python train.py --vocab_size=4096 --parallel_block=false --extras=["capped logits"] --init_std_o=0.00905 --init_std_up=0.0361 --lr_mult_up=1.45 --beta1=0.95 --batch_tokens=[16384, 32768] --train_tokens=149000000
Each number is 128 + 24 x the weight over its row's rms, rounded and kept within 0 to 255. Layers, rows and columns count from 0. The size above them is the row's rms in percent of the matrix's.

# layer 2 MLP down, 192x768, rms 0.043, rows 0-35, columns 192-383
size [ 99 101  99  99  99  99  97 102  96 106  98 101 100 102 103  99  97  92 101 102  93 101  96  99  98 100 102 110 102 100  98  99 101 103  98 102]
[[113 140 159 159 109  85 140  95  98 153  96 147  92 157 116 132 108 158 114 129 147  65 196 122 131 116 142 149 121 146 146 159 148 115  99 111 139 119  94 151 116 197 103 138 111 103 149 140  92 127 132 107 122 153  97 158 113 116 137 136 100 151 130 130  91 183 156 124 161 125  94 113 108 117 167  92 150 109 135 122 119  98 157 166 130 129 118 152 123 139 147 174 107 129  69 110 180 168 155 146 119 153 180 118 162 185 115 161 126 109 161 118 163 135  82 152 141 114  84 146 107 136 153 140 155 111 160 170 136 152 152 145 141 132  96 111 114 141 166 131 137 181 143 154 144 117 140 152 144 103 129 134 164 145 123 136  99 122 136 154 105 116 126 160 150 112  98 127 101 137 181 122 136 115 139 136 137 122 143 123 127 122 129 148 133 141 135 161 129 136 117 148]
 [136 159  95  96 153 116 135 143 142 130 122 103 142 114 106 141 113 120 110 111 131 109 146 141 118 111 118  87 170 117 158 103  96 132 123 106 122 164 139 112 118  69  93 109 194  89  92 104 145 112 130 153 141 106 139 113 111 148 154 137 139 121 146 137 130  84 120  52 144 166 128 141 109 174 109 156 132 126  87 120  75 100 193 117 122 133 150 155 107 121  94 123 140 115 153 154 119 113 156 161 132 126 105 133 101 121  95 131 119 155 131  84 129 120 114 180 179 144  95 139  79 122 124 100 119 147 155 132 132 164 103 119 138 107 149 111 126 154 114 136 151 154 117 101 116  97 148 124 116 112 119 113 130 111 105 136 144  87 112 123 142 114 125 112 116 125 161 119  94 100 133 128 118 147  56 116 125 142 149 159 127 146 125 128  79 122 105 130 107 146 121 176]
 [160 149 164 136 150 104 145 190 129 143 134 117 115 148 106  31 179 115 172 134 135 132 114 141 118 153 100 138 134 135 126 137 160  96 130 129 121  86 162  70  87 138 158 153 128 100 130 132 184 151  99 113 129 141 128 155 148 167 132 118 131  87 119 122 164 126 147 142  83 159 208  90 148 121 117  88 106 132  96  78 133 103  96 119 136  97 116 145 116 150 175 178 120 141 143 168 118 170 172 140 112 152 131 156  77 148 181 137 115 138 157 138 165 124 119 126 130 133 128 110 139  97  95 123 114 116 126 126 108 139 139 120  95 115 149 147 112 140 112 101 119 102 153  96  94 126 129 117 116 126 162 142 120  94 140 161 131  77 145 144 112 131 129 152  65 174 123 160 102 140 161 111 109 144 144 150 139 174 126 133 135 162 158 138 146 108 164 135 153 129 133 159]
 [140 138  75 147 183 135 107 176  83 134 119 153  91 103 148 147 100  93 130 116  61 127 142 113 145 153 121 169 131 134 115  91 117 101 109  92 159 159 125 124 117 136 139 131 121 168 129 156 122 125 150 122  97 106 125 125 124 112 123 112 107 135 100 125 104 155  88 153 127  92  99 116 116 134 140 129 140 129 141 129 134 131 134 163 115  94  74 137 133  96 131 110 149 124 111 138 120  97 148 152 155 103 146 103 170  93 115 161 119 151 112 103 138 115 132 154 150 132 120  51  84 138 136 176 118 179 102 110 124  78 142 125 139 147 108 134 121 134 154  94 137 132 140 150 164 134 135 127 109 140 105 121 136 115 174 159  96 131 124 105 140 105 176 118  95 110 104 140 129 169 123 158 135 126 118 110 147 135 137 154 135 125 125 130 160 133 145 163 152 123 122 126]
 [115 145 124 152 110 153 145 160 159 127 167 148 147  81 152  88 116  91 125 134  93  81 150 137 126 110 116 157 172 147  90 133 133 116 123  99 102 142  98 153 167  94 147 119 145 129 137 125 121 125 111 117 146 126 135 108 129 120 125 124 150 140 119 147 102 146 122 134 144 150 116 114 141 166 134  93 101  71 127 135 112 140 107 106 150 125 158  92 133 132 138 148 144 116  92 120 120  79  78  85 119 121 133 136  78 163 167 123 125 110 101 124 125 108 123 118 113 145 109 148 117 121  83 135 141  91 127 100  98  78 156 134 113 123 140 128  96 114 112 110 117 115 120 100 127 112 143 144 101  75 141 124 128 115 122 150 129 118 132 101  82 118 129 120 118  94 128 131 180 102 166  96 142 155 130 145 125 103 169 122 110  90 122  93 102  83 103 134 142 101 132 117]
 [ 85  93 128 147 140 106 188 138 157 143 146 111 122 148 169 102 145 149 137 129 175 106 144 120 105 115 114  88 131 178 125 120 122  97 107 106 114  90 102 123 113 109 102 136 106 123  99  95 117  89 162 108 139 109 138 125 103 114 124 124 127 133 107 144 102 114 130 102 143 173 159 147 158 150 124 159 110 122 138 186 148  89 151  94 138 142 136 139  77 142 130 164 147 156 139 134 128 157  86 149 119 116 104 119 139 114 147 117 167 113 115 160 144 173 118 174 147 139 127 120 134 123 154 125 132 175 110 136 136 144 102 117 120  93 121 154 111 127  64 139 118 108 122 122 143 107 130 132 178 124 122 167  96  69 136 145 114 153  90 131 168 139 136 130 119 129 106 142  87 120 122 102 108 133  96 140 105 147 123 139 119  86 139 143 105 163 123 102 116 156 108 114]
 [104 105 130 118 103 104  91 119 120 111 103 146 102 116 123 112 109 138 146 128 140 147 144  86 122 123 121 130 117 132 113 106 142 143 153 132 108 114 133  97 102 171 135 121  97 146 128 146 115 113 131 121  90 123 102 136 118 163 140 134 154 117 124 108 142  82 144 111 113 101 138 150 136 125 115 131 126 145 139 101 109 103 112 149 143  95  79  88 167 118 133  96 144 158 140 121 128 162 137 154 115 138 113 134 140 145 111  77 133 146 134 100 107 117 114 142 131 128 124 133  95 120 107 105  79 159 112 105 111 149 140  95 102 141 117 152 111 124 180 118  92 126 159 154 132 161 125 152 103 118 155 159 130 156 114 127 102 160 150 142 119 150 150 178 114 151 120 120 112 153 141 128 144 143 156 152 141 133 111 120 175  76 132 100  72 137 106 166 140 152 149 156]
 [100 107 163 109 153 126 110 146 113 162  84 119 109 120  97 134 136  88 149  95 117  92 138 139 108 122 127  89 104  86 105  98 174 155 121 103 133  52 119 123 117 174 141 135 110 144 193 109 166 143 106 131 109 142 150 105 117 114 158 142 120 118 170 120  93  87 145 156 173 141 133 140 134 180 140 104 145 111 106  94 173 138  97 138 132  98 141 140 124 155  71 139 118 100 139 187 112 139 135 106  92 127  81 130 104 157 116 130 118 118 169 163 155 141 153  93 106 160 130 123 107  91 143 106  99 116 154 137 125 149 136 158 128 173 121 129 122 133 182  84 109 118 119 134 164 199 109 124 138 162 124 134  92 112 116 147 142 112 153 141 160 115 123 134 125 137 146 119 121 126 163 112 183 156 142 134 126 117 150 114 122 130 114 137  95 167 136  81 138  93 157 110]
 [127 112  87 102 141  77 110 125 145 135 149 164 123 159 115 176 126  96 142 171 128 105 115 110 115 146 157 132 110 114 131 157 132 117  66 118 127 122 135 126 134  96 114 135 148 129 160 117 145 112  78 123 162 129 102  98  93 168 115 141 184 140 108 137 136 111 128 107 121  96  88 157 119 130 147 126 142 167 116  96 131 122 108 138 163 144 120 106 144 106 129 200 160 119  99 142 174  91 119 123  64 138 121  84 132 140 130 103 117  91 119 128  69 154 136 103 113 127 128 109 136 107 151 146  88 118 122 128 147 105 117 134 141 155 144 147 104 115  61  96 153 131 128 124 143 151  96 111 131 150 122 182 155 120 194 136 131  98 148 120  94 155 123 127 132 153 124  90 102 146 114 184 114  99 133 148 142 108 140 127  87 144 148 159 134 121 129 115 122 116 131 119]
 [159 118 168 152 129 129 119 115 133 134 134 116 147 139 137 150 103  99 125 153 123 124 141  79  65 140 146 153  68 161 174 137 108  90 117 147 115  86 120 130 155 146 144 124 141 139 145 149 187 115 101 105 118 125 105 129 121 136 137 127 135 154 169  93  90 127 129 105  94 125 149 132 144 117  75 157 141 144 111 138 136 130 150  97 120  99 150 144 146 191 129 112 141 138 157 174 109 114 116 136 138 138  95 109 119 108 118 122 117 110  79 121 118 156 119 126 145 128 151 175 156 140 129  72 116 163 108 104 152 146 122 139 151 164 129 107 140 127  71  89 142 171 147 115 166 106 148 130 145 103 133 130 151 132 138 122 121  89 156 106 151 117  67 121 139 151 132 170 100  90 102 112 112 119 154 143 142 109 126 125 131 134  82 141 118 157 181 111 108 129 127  99]
 [121  96 146 126 132 152 166 139 105 136 112 126 119 117 115 122 177 122 135  92 147  79 115 147 148 131 117 117 112 132 153 178 151 120 118 117 129 158 150 103 101  87 105 115 129 136 140 110 163 124 128 124 160 167 126 151  91  98 120 111 163 141 150 160 120 124 135 152 142 101 125 124 165 165  93 160 154 133 107 147 152 163 139 112 154 100 145 157 102 164 101 105 134  94 113 129 121 142 111 135  90 106 106  82 143 132 123 140 141 128 110 115 151 175 141 137 129 124 144 181 170 135 106 132 144 179 124 131  96 107  79 145 149 136 112 169 122 134 167 125  80 147 122 150 125  98 131 112 158 114 144 135 140 123 116 106 108 137  78 145 124 149  97 121 145 167 144 124 143 147 115 115 145 145 113 132 124 140 121 124 108 133 192 114  91 153 137 153 152 152 119 120]
 [167 116  83 146 136 145 142  67 157 142 162 126 131 110 128 104 101 141 113 148 105 132 148 105 100 141 114 113 126 100 128  95 204 121  95 146 137 134 148 115 112 127 141 152 150 138 102 125 140 116 124 172 195 104 155 114 140 160  86  93 145 125 130 147 128 155 121  80 140 159 133 123 147 149 153 104 124 120 166  85 130 108 120 105  69 123 160 139 113 141 128 113 111 139 115 141 164 134 117 164 122 100 101 131 137 117 138 144 160 167  99 111 124 114  98 137 118 118 113 102 122 130  73 161 139 192 101 124 163 123 120 122 114 111 120 122 162 152  77 106 108 151 161  82 159 104 123 133 130 149 159 154 115 141 146 105 168 147  89 142 140 168 115 116 171 136 118 144 155  97 111 124 113 137 112 109  76 139 104 140 126 123 185 153 117 178 111  73 125 166  71 102]
 [ 86 110 143 134 118 122  88 127 165 127  88 131 116 144 123 162 147  76 105 130  84 115 126 116 118 100 107 115 128  94 145 106 105 132 127 130 137 145 104 132 142 106 165 142 170  97 124 122 129 127 123 151 130 111 109  88 182 100 174 135 101 156 155 138 115 120 126 101 138 179 109 144 125 134 117 137 168 139 118 106 134 129 137 116 124 153 132 125 135 123 177 153 144 174 153 137 113 121 113  71 123 135 110 107  93 144 127 159 143 134 146 101 113 150 124 106 118 126 127 102 145 145  88 142  84 116 103 110 144 126 110 136 133 126  92 149 170  76 137 149 137 132 146 126 165 111 148 132 109 136 141 109 133 117 124 159 102 154 187 129 147  90 117 148 110 116  74 125 125 110  26  73 148 111 161 128 127 170 194 102  99 160 100 101 113 109 115 125 103  88 127 119]
 [144 102 129 104 124 105 136 130 150 107 127 122 105 141 132 116 127 117 163 122 155 102 109 132 130  95 131 122 127  99 178 113 168  99 144 123 135 132 157 123 122 137 142 125 149 145  88 120 134 101 140 118 112 121 170 110  78 130 176 108 143 154 139 144 163 108 122 150 146 133 135 114 171 121 155 127 104 108 117 129 184 170 163 100  89  97 103 124 114 104 108 144 155 112 126  99 130 140 120 111 132 122 133 144 143 145 113 128  99 137 201 132 164 123 154 147 177 103 118 125 173 123 148 107 126 106 125 118 100 115 112  92 179 130 132 124  83 102 128 155 124 148 117 124 160 130 139 126 116 117 133 139  88 143 114 161 121 123 157 114  71 113 101 115 161  99  85 106 141 121 105 126 116 111 188 189 129 113 136  85  90 114 134 111 143 141 140  98 109 145 137  99]
 [171 131 131 117 107 108 159 174 151 111  92 123 142 136 129 164 150 147 118 158 115  96 131 118 150 137 175 132 133 158 119 142 132 131 152 149 146 158 122 133 104 131  99 149 129 129 153 105 127 119 160 141 116 153 116 108 143 134 129 140 100 157 127  88 105 117 106 149 172 140 120 134 125 141 175 110 148 187 119  96  77  93 120 127 110 151 102 138 129 149 152 144 117 157 112  71 126 112 142 107 146 140 185 128 179 164 144 160 116 112 125 108 149 100 134 139 132 127 108 126  88 110 136  77 129 134 133 152 114 168 133 116 127 117  96 158 117 152 105 115 152 141 161 112 139 162 162 166 104 132 133 140 127 135 145 103 147 101 108 114 151 156 116  87 113  98 118 140 156 149  99 144 135 149 131 117 135 128 125 116  94  75 129 101 112 135 115 121 104 141 134 142]
 [134 127 152 106 112 108 112 146 129 100 126 120  91 128 107  70  79 111 126  89 136 116 132 133 128  85 107 126 132  91 144  96 116 107 123  81 116  78 141 113  86 112 112 101 136 127 122 128 115 158 108 165 100 114 127 148 118 118 116 116 120 138  87 189  93 142 119 128 124 111 131 128  96 123 134 129 135 113 132  75 156 132 125  68 103 126 101 117 150 102  99 136 102  84 104 103 121 115  90 126 145 108 133 136 161 128 116 127 137 131 113 121 154 133 129 135 159 123 154 103 118 118 101 107 135 114 126 137 120 133 128 129  94 100 104 136  81 147 148 136 135 124 113 138 105 140 116 119 168 126  35 138 102 132 116 158 108  96 111 113  89 123 120 150 137 142 143 148 135 133 127 107 143 109 147  82  93  96 108  90 179 173 140 148 135 135 107 125 139 169 144  95]
 [113 130 110 106 144 158 159  95 121 104 164 106  85 112 113 118 166 163  98 114  99 100 132 125  93 137 144 114 130 146 111 117 123 143  68 147 142  85 142 146 128 102 127 132 144  92 119 100 141 123 144 173 126 127 150 114 171 177 135 101 107 131  67 129 105 140 112 125 160  85 131 103 133 160 135 133 179 142 159  95 158 105 162 162 144 108 124  98 125 127  77 112 105  62  97 114 109  90 175 129 159 152 109 149 159 175  97 115 136 158 152 125 155  92 144 115 105 123 120 148 138 108 142 159 123 134  83 129 169 153 124 133 118 151 108 102 108 125 100 102 116 132 163 121 103 166 132 137 154 128 136 157 101 132 153  99 119 172 148 134 140 132 120 151 134 154 113 149 104 169 137 152 111 157 108 132 139 124 138 148 118 109  97 131 144 142 103 131  98 113 124 121]
 [135 115  98  95 115 143 167 137 116 152 104 126 147 125 121 155 140 125 127 115 101 184  96 117 136 135 142 135 155 136 149  93 136 148 144 136 129 121 115 121 133 134 127 121 173 118 118 130 145 145  96 147 139 137 113  88 141 107 134 138 100 102 104 103 152 163 130 153 177 105 142 131 122 123 152 116 152 173 162  86 136  83 129 108 128 118 118 117 158  99 114 118 134 122 122 144 135 155 100 172 182 136 114 107  89 153 133 114  79 116 161 135 112 144 121 103 138 125 112 123 110 154 111 114  88 139 140 147 160 154 115  86 125 115 124 147 131 149 155  89 141 113  96 124  73 148 113 131 182 152 112 130  77  95 133 153 113  98 174 106  77 118 113 112 118 129 127 142 117  95 135 100 127 135 149 127 129 136 177 148 102 103 150 178 127 146 127 106 156  89 174 130]
 [156 113 101 173 136 136  97 153 119 129 132 154 107  83 126 105 132  82 149 125 120 119 117  74 137 122 107 130  98 124 142 123 168 118 169 109 130 125 136 148  98  83 134 114 106 151 114 125 138 144 134 106 121 142 104 136 145 155 135 114 129 118 139 186 164 129 145 163  65 143  98 140 144 159 132 148 136 117  84 102 143 173 106 171 153 130 118 129 141 114 134 141 137 100 146 104 100 137 136 156 119 123 156 141 121 113 144 170 174 148 131 116 118 152 125 111 119 115 120  86 128 112 165 142 175 123 153 133 144 170 144 118 120 110 127 116  93 123  71 134 127 117 140 117  85 174 113 153 137 170 130  99 124 102  95 151 149 125 168 144 132 109 136 110 113 130 128 132  87 138 153 140 134  99 169 130 108 134 129 135 154 136 155  90 158 116 161 105 145 132  82 100]
 [156 150 124 139 128  88  89 103 138 150 110 119 135 156 137 112 160 146 119 111  90 143 140 109 120 121 107 114 127 121 136 123 162 146  91 107 111 134 128 135 129 110 160 142 141 117 115 113 121 126 151 133 141 121 125  89  80 141 148 120 176 123 121 103 147 125 114 170 138 136 114 105 132 125 156  85 157  93 140 143 185 109  99 115 145 165  97 126  97 133  70 155 138 135 122  95 135 165 151 176 126 168 111 115 172 132 111 122  95 129 160 154 108  98 114 196 151 134 139 170 124 104 131  65  84 122 101 149 141 145 133 105 140 138 152 114 126 124 122 125 134 111 138 139 148 161 121 156  99 113 120 126 120 120 132 117 102 106  90 129 132  76 133  74 126 144 144 177 163 129 113 186 113 142 149 143 120 155 144 139 149 167 111 115 129 131 117 132 138  87 117  93]
 [177 116 168  98 120 163 142 114 152 147 131 108 152 138 136 136 149 151 135 180 150 151 123 121 136 125 160 102 109 119 130 137 117 112 139 137 133 124 150 143 146 136 124  80  94 148 144 124 116 113  82 152 118 172 108 119 117  80 104 138  96 138 145 135 132 129 188 125 143  80 148  65 144 146 152  71 146 143 129 128  58  88 122  96 146  94 116 116 150 128 118 111 121 137 114  95 136 124 172 133 116 164 146 132 145 156 136 116 120 138 144 160  96 163 110 151 176 125 129 116  79 142 124 112 133 161 158 111 148 123 143 106 111 120 139 151 119  76 115 137 144  95 144 148 154 160 116 119 170 136 118 162 158 129 160 180 152 146 121 115 143 138 116 164 132 128 121 137 100 131 148 163 118 158 162 113  93 160  87 129 156  85 169 135 123 101 110 157 218  79 110 100]
 [ 83 117 111  94 144 117 112 121  87 160 129 144 139 107 109 166 156 161 122 153  81 177 169  75 160 118 103 141 119 115 158 151 139 153 153 103 136 136 104 128 145 141 134 113 193 118 119 156 139  97 153 107 161 147 140  95 111 104 110 122 141  78 114 181 129 136 144 134 109 157 119 108  92 107 122 113 142 184 141 134  80  64  93 108 120  88 119 139 107 131 135 174 106 110 150 135 116 156  85  91 106 127 122 112 130 125 140 106 126 125 137 150 133 120 110 158 104 124 122 126 120 115 123 136 110 123 122 146 112 146 100 133 133  88 155 137  98 131 150 167 165 151 139  92  80 136 137 133 133 114  99 128 138 112 142 141 119 166 109 116 114 133 165 150 105 164 126 125  74 104 137 125 126 116  89 114 109 124 125 114 139 163 148  97 110 138 114 120 125 102 120 112]
 [ 85 132 142 151 119 137 169 101 116 154  97 128 123 152 158 101 150 140 111 132  88 135 120 122 137 118 103 123 118 134 104 105 120 152 136 132 128 168  79 114 159  95 135 142 148 138 136 142 160 125 130  99 138  76 156 147 168 148 114 120 150 146 123 132 101 167 129 125 103  92 139 140 101 124 183 117 140 152  97 114 113 184  92 115 137 138  94 121  85 157 135 119 149 143 145 121 180 190 137 170 150 126 104 120  89 163 115  94 146 124 174 135  97 187 144  94 115 166 131 201 142 154  92 154  76 108 155 156 106 124 102 146 138 131 143 135 126 121 142 109 132 124 139  92  85 116 163 110 135 127  91  93 115 104 101 149 138 140 115  96 133  93 133 130 130 108 126  67 111 121 151 129  96 138 121 137 142 133 129 100 140 128 136 146 114 128  96 104 153  96 142 115]
 [ 96 188 127 125 130 113 181 120 126 141 122 143 145 134  83 165 121  77 139 172 122 154  98 139 128 103 119 163 121 144 104 108 114 151 139 137 147 107 117  86 116 122 140 127 151 136 115 124 110  85 128 145 122 112 114 130 107 116 138 130 109 127 104  96 144  75 153 129 129 131 107 133 129  72 149 170  89 158 104  79 105 145 167  99 106 149 131 118 120  96 126 150 125 125 136 111 119 161  75 119  99 185 124 145 121 145 101 149 149 135 113 130  99 138 115 128 160 120 109 150 138 149 137 152 112 120 131 118 142 163 125 110 137 144 140 154 158  80 176 155 127 139  92 143  99 130 121 122 112 133 156 110  81 145  97 125 130 149 109  91 140  99 162 151 158 116 151 123 104 192 126 109 118 130 109 126 124 118  90 130 111 153  98 134 100 121 117 136 106 127 133 148]
 [132 115 135 171 146 131  83 135 168 112 138 116 113 107 111  73  93 134 127 168  86 106 174 127 127 106  85 187 111 120 131 131 113 128 148 131 110 100 131 126 107 145 106 107  84  72 122 114 140 108 181 145 122  82 115 130 159 122 152 128 119 119 130 190 114 123 113 152 184 140 105 142 123 152 135 129 149  98 120 117 167 106 112 105 127 135 157 114 108 137  50 109 149 157 104 111 128 164 142 139  97 141 145  96 138 122 127 129 118 104 116 138  64 130 129 139 124 109 110 157 169 173 129 125 143  72 111 147 127 123 127 127 117 121  98 130 122 135  64 109 105 125  93 109 151 109 145 140 119 136 112 115 112 160 152 147 138 141 129 109  89 142 110 171 119 168 126 139 104 120  99 182 132 101 109 120 151 154 147 138 115 121 156 120  98 140 132 134 140 187  71 101]
 [134 134 122 138 107 116 118  53 122 127  96 123 119 102 116 110 143 131 119 151  94 167 128  99 126 119 114 136 154 112  97 153 151 140 112 132 135 137 168 126 131  86 151 125 105 147 109 146 130 120 151 158 128 109 155 112 119 123 132 119 142 101 133 113 108 103 141  97 137 152 102 140 132  72 131 125 149 156 146 123 125 159 193 120 131 126 104 134 108 115 145 109 150 135 129 143 154 162 106 148  83 152 146 160 136 138 115 135 119  89 132 159 121 160 115 109  72 125 124 142 144 131 107  67 126 108 149 140 115 121 125 116 107 110 158  98 119  81 194 102 148 125 136  90 170 164 113 162 117  91 117 130 104 122 168 159 128 154 111 145 144 107 162 119 123 129 140 107 119 132 150  72 141 128 154 158 175 143  64 131 156 119 157 141 134  96 128 130 129  98 126 119]
 [ 98 153 192 144 134 156 134 102 115 157 145 124 142 126 120 123 158 110 168 132 136 135 161  96 128 167 172 154 123 104 130 132 128 125 147 122 142 152  99  99 132  87 139  87 142 113 124 142 135 108 136 162 103 159 148 157 137 166 160 145 129 162 133 100 117 145 133 125 135  91 175 135 117 142 131 103 123 112 113  92 151 139 120 109 137 146 110 100 142 110  84 123 161 112 127 126 164 149 115 118 145 137 124 149 153 151 134 168 138 123 169 129 114 125 131 134 100 155 143 133 135 166 108 164 119 104 134 142 164 134  69 149 123 107 125 122 100 117  76 115 137 141 133 127 147 166 156 120 124 189 103 166 133 103 156 116 123 165  66 154 134 138 134 110 160 149 135 148 127 138 134 117 111 145  76 142 158  49 154 135 185 121 156 139 136 100 146 120 117 134 143 124]
 [107 153 114 100 133 117  77 169 137 125 152 158 173 150 109 140 117 161 138 144 137 110 137 140 132 130 131 104 114 118  95 108 139 129 156 132 119 163 108 149 125 109 146 127  99 119 156 133  70 161  97  98 159 161 102 168 124 152 164 158 103 146 150 148 114 157 153 180 106 115 103 117 123 115 154 122 151 130 137 145 101  90 132 114 114 121 159 131 162 110 112 175 132 142 143 130 119  91 154 106 155 146 153 148 119 133 123 139 137 117 128 105 114 115 113  72 104 109 144 132 122 210 169 140 104 151 143 136 152 124 137  92 114 115 173 158 143 157  99 113 141 155 140 154 168 117 138 125 117 137 144 182 135 120 158 140 141 145 164 154 169 122 192 121 114 133 142 126 128 127 160 128 122 121  50 160 147 131 129 134 154 137 141 138  84 122 117 128 123 148  88 114]
 [108 126 140 111 150 141 130 116 141 158 125 114 146 125 157 157 157  96 134  88 126 117 159 151 191 167 107  99 139 144 105  98 148 139 139 159  98 166 121  99 117 134 144 163 140 123 117 144 139 150 112 153  80  57 132 106 111 137 131 149 117 134 120  97 161 124 122 135 151 118 141 149 138 107 147 139  88 148 136 127 118 131 134 114 147 146 113 118 125  97 111 116 125 141 150 145 139 135 139 138 146 112 120 160 175 105 174 120 150 156 139 126 136 148 137 125 137 112 162 106  86 173 127  66 141 154 132  99 134  79 134 114 114 127 100  95 131 135 109  97 117 118  82 140  99 119  97 143 112  94 125  71  95 116 107 154 126 108 118 152 135 104 155 137  80  61 128 102  94 147  85 100 162 135 169 108  90 132 158 143 128 116  96 136 100  56 112 112 131 116 135 110]
 [119 124 146 137 123 128 154 125 119  92 141 142 102 100 145 171 133 106 157 133 121 114 128  79 139 143 101 103  91 157 135 137 130 132  93 123 107 149 137 135 138 128 116 120 104 116 122 166 136 151 140 109 158 120 125 135 114 163  77 159  30 152 109 129 162 168 190 115 133 122 104 157 157 174 123 149 131  67 140 168 152 125 160 105 128 129 174 136 149 136 124 108 172 119 172 134 125  93 169 121 113 163 127 159  91  79 153 106 186 133 145 157 143 167 139 169 165 111  94 111 125 130 172 141 169 158 128 135 150 125 118 101 160 162 104 144 110 127  82 151 127 126 155 159 101 120 141 113 173 127 145  99 134  82 146 150 131 158 140 147 115  77  94 148 147 154 137  92 114 123 133 115  97 123 157 110 168 150 122 122 123 146 153 139 125 132  81 148 141  93 142 114]
 [152 147 143 121 122  85  96 129 121 134 113 122 127 103 113 142 109 112 139 136 106 155 103 142  87 115 140  96 126 127 139 159 159 123 131 143 139 102  89 159 118 109 156 146 164 157 133  99  92  97 135 129 152  99 104 130 163 128 135 120 152 123 132 101 142 129 126 140 111  82  88 134 109 146 144 139 106 136 131 131 106 169 172 116 134 129  96 130 121 123 142 148 115 126 142 127 136 158 134 127 162 111 127  98 120 159 169 116 115 130 163 162 121  90 102  89 105 117 144 143 164 126 122 113 128 161 140 102 128 161 114  81 148 108 121 135 142 100 149 139 130 123 132 175  87 157 100 128 114 154 146 158 114 102  94 139 117 101 161 127 138 129 142 108 149 114 126 146 150 136 101 138 136 148 109 142 133  92 140 136 114 153 156 158  86 157 138 129 129 108 118 144]
 [159 142 158 157 142 134 129 117 111 117  97 139 117 131 108  91 137 117 158 114 160 190 122 140 125 104 149 116 133 123 159 167 137 118 141 171 134 134 117 134 107 169 159 136 122  93 118 135 140 167 164 144 116 164 111 148 122 141 103 153 123 136 111 146  93 146 114 137 147 139  82 149 142 145 131 131 148 134 140 104  68 134 126 105 130 144 176 121 154 110 182 129 130 124 157 112 128 142 127 138 120 116 132 104 119 128 105 162  90 129 180 122 111  93 111 112 135 140 116 118 122 128 178 155 134 168 151 153 150 142 133 129  88 108 165 144 131 131 105 123 117 123 154 201 171 108 129  64 101 111 106 108 139 147 114 123 123 132 123 160 117 120  92 116 139 115 120 123 136 128  98 153 103 161 176 148 146 175 166 110 129 147 118  95 117  96 111 105 171 102 119 110]
 [117 116 103 131 168  96 146 140 124 117 103 131 121 133 164 141 117 147 147  88  97 128 141 166 136  97 190 128 145  84  92 150 140 132 135 160  86 166 101 147  92 147  80 128 114 157 129 123 107 143  94 132 153 108 161 141 128 146 126 136 132 140 119 165 155  78  71 152 115 149  95 118 126 120 148 138 127 173 113 123 173 148 213 118 129 142 127 122 168 143 101 135 106  89 118 136 134 142 112 111 135 129 130 146  61 143 126 135 130 116 133 152 129 185 163 140 120 104 129 103 153 107  71 126  98 113 160 132  97 122  95 136 133 117  97  83 144 165 177 127 150 129  99 124  83 101 103 135 143  91 139 128 115 118 127 102 139 127  94 144 132 101 134 124 127  86 159 150 148 127 109 135 123 142 165 141  84  83 131 131 120 109 139 106  95 135  95 146 114 144 108 119]
 [132 114 153 121 164 197 158 116 149 146 106 145 141 129  95  45 100 117 129  87 158 130 144  80 154 187 129 111 116 125 148 107 138 102  94 122 154 164 127 146 128 104 137 137 145 117 148 127 142 127 113 121 136 127 143  97  99 108 142 119 139 147 121 139 112 177 153 122 107 147 159 114 120 147 133 137  96 129 107 158 106 182 136 154 102 111 129  99  80 101 152 130 141 101  88 135  84 136 124 147 166 118 136 156 125 129 128 121 120 166 133 155 127  52 142 151 126 122 179 127 119 124  84 155 115 140 117 144 133 158 140 109 160 152 102 127 127 175  89 108  88 129 149 172 114 139 172 110 132 114 165 118 152 105 111 130 128  89 102 119 140 131 104 143 147 158 130 134  95 149 109 167 137 127 117 151 104 133 124 128 121 114 141  98 119  77 105 114 158 160  97 131]
 [ 96  86 122 162  97 153 110  78 136 132 118 148 130 177 114 130 153 125 125 142 130 144 157 141 153 104 111 148 136 129  91 129  98 118 138 115 164 144 141 125  44  79 141 128 165 163 107 163 120 129 131  84 154  82 151 128 129 134 101 160 152 124 126 149 119 130 101 146  90  66 160 157 151 167 113 146 101 126 162  98 171 105 144 126 104 132 137 125 135 136 109 176 157 138 143 149 172 131  99 103 152  90 119 143 136 165 164 134 128 144 142 151 130 135 125  97 147 115  85 119 139  80 118 138 107 172 113 139 154 156 110 101  88 110 107 131  94 120 106 111 125 147 115 146 101  94 124 123 114 110 104 117 112 124 122 133 126 150 152 147 157 166 154 133 134 138 123 150 152 133  97 162 122 130 137 164 123  90 122  99 121 139 129 126 114 124 123 114 134 140 127 130]
 [127  90 187 143 149 109 145 156 135 129 104 146 150 160 151 116 136 112  95 129 153 116  85 133 112  97 146 113 145 194 163 147  94  98 141 101 119 119 129 143 115 125 130 162 163 114 139 136 118 128 139 148 127 152 101 118 106 125 113 125 134 151  92 130 140  89 129 110 138  92 105  65 116 140 141 190 154 162 120 149 153  97 132 147 157 130 138 144 118  85 124  85 184 144 130 118 126 177 126 145  79 131  85 125 142 128 122 112 140 141 152 143  99 146 146 104 105 119 117 108  98  74  96 134 177 117 151 136 117 100 116 123 123 113 101 157 110  67 127 120 106 165 117 181 111 150 111 105 130 165  95 129 107 182  98 115 108 123 184 141 146 155 120 194 107 200 107 155 130 102 136 152 162 130 127 111 151 128 120  92  91 122  99 106 161 159 116 124 123 135 148  89]]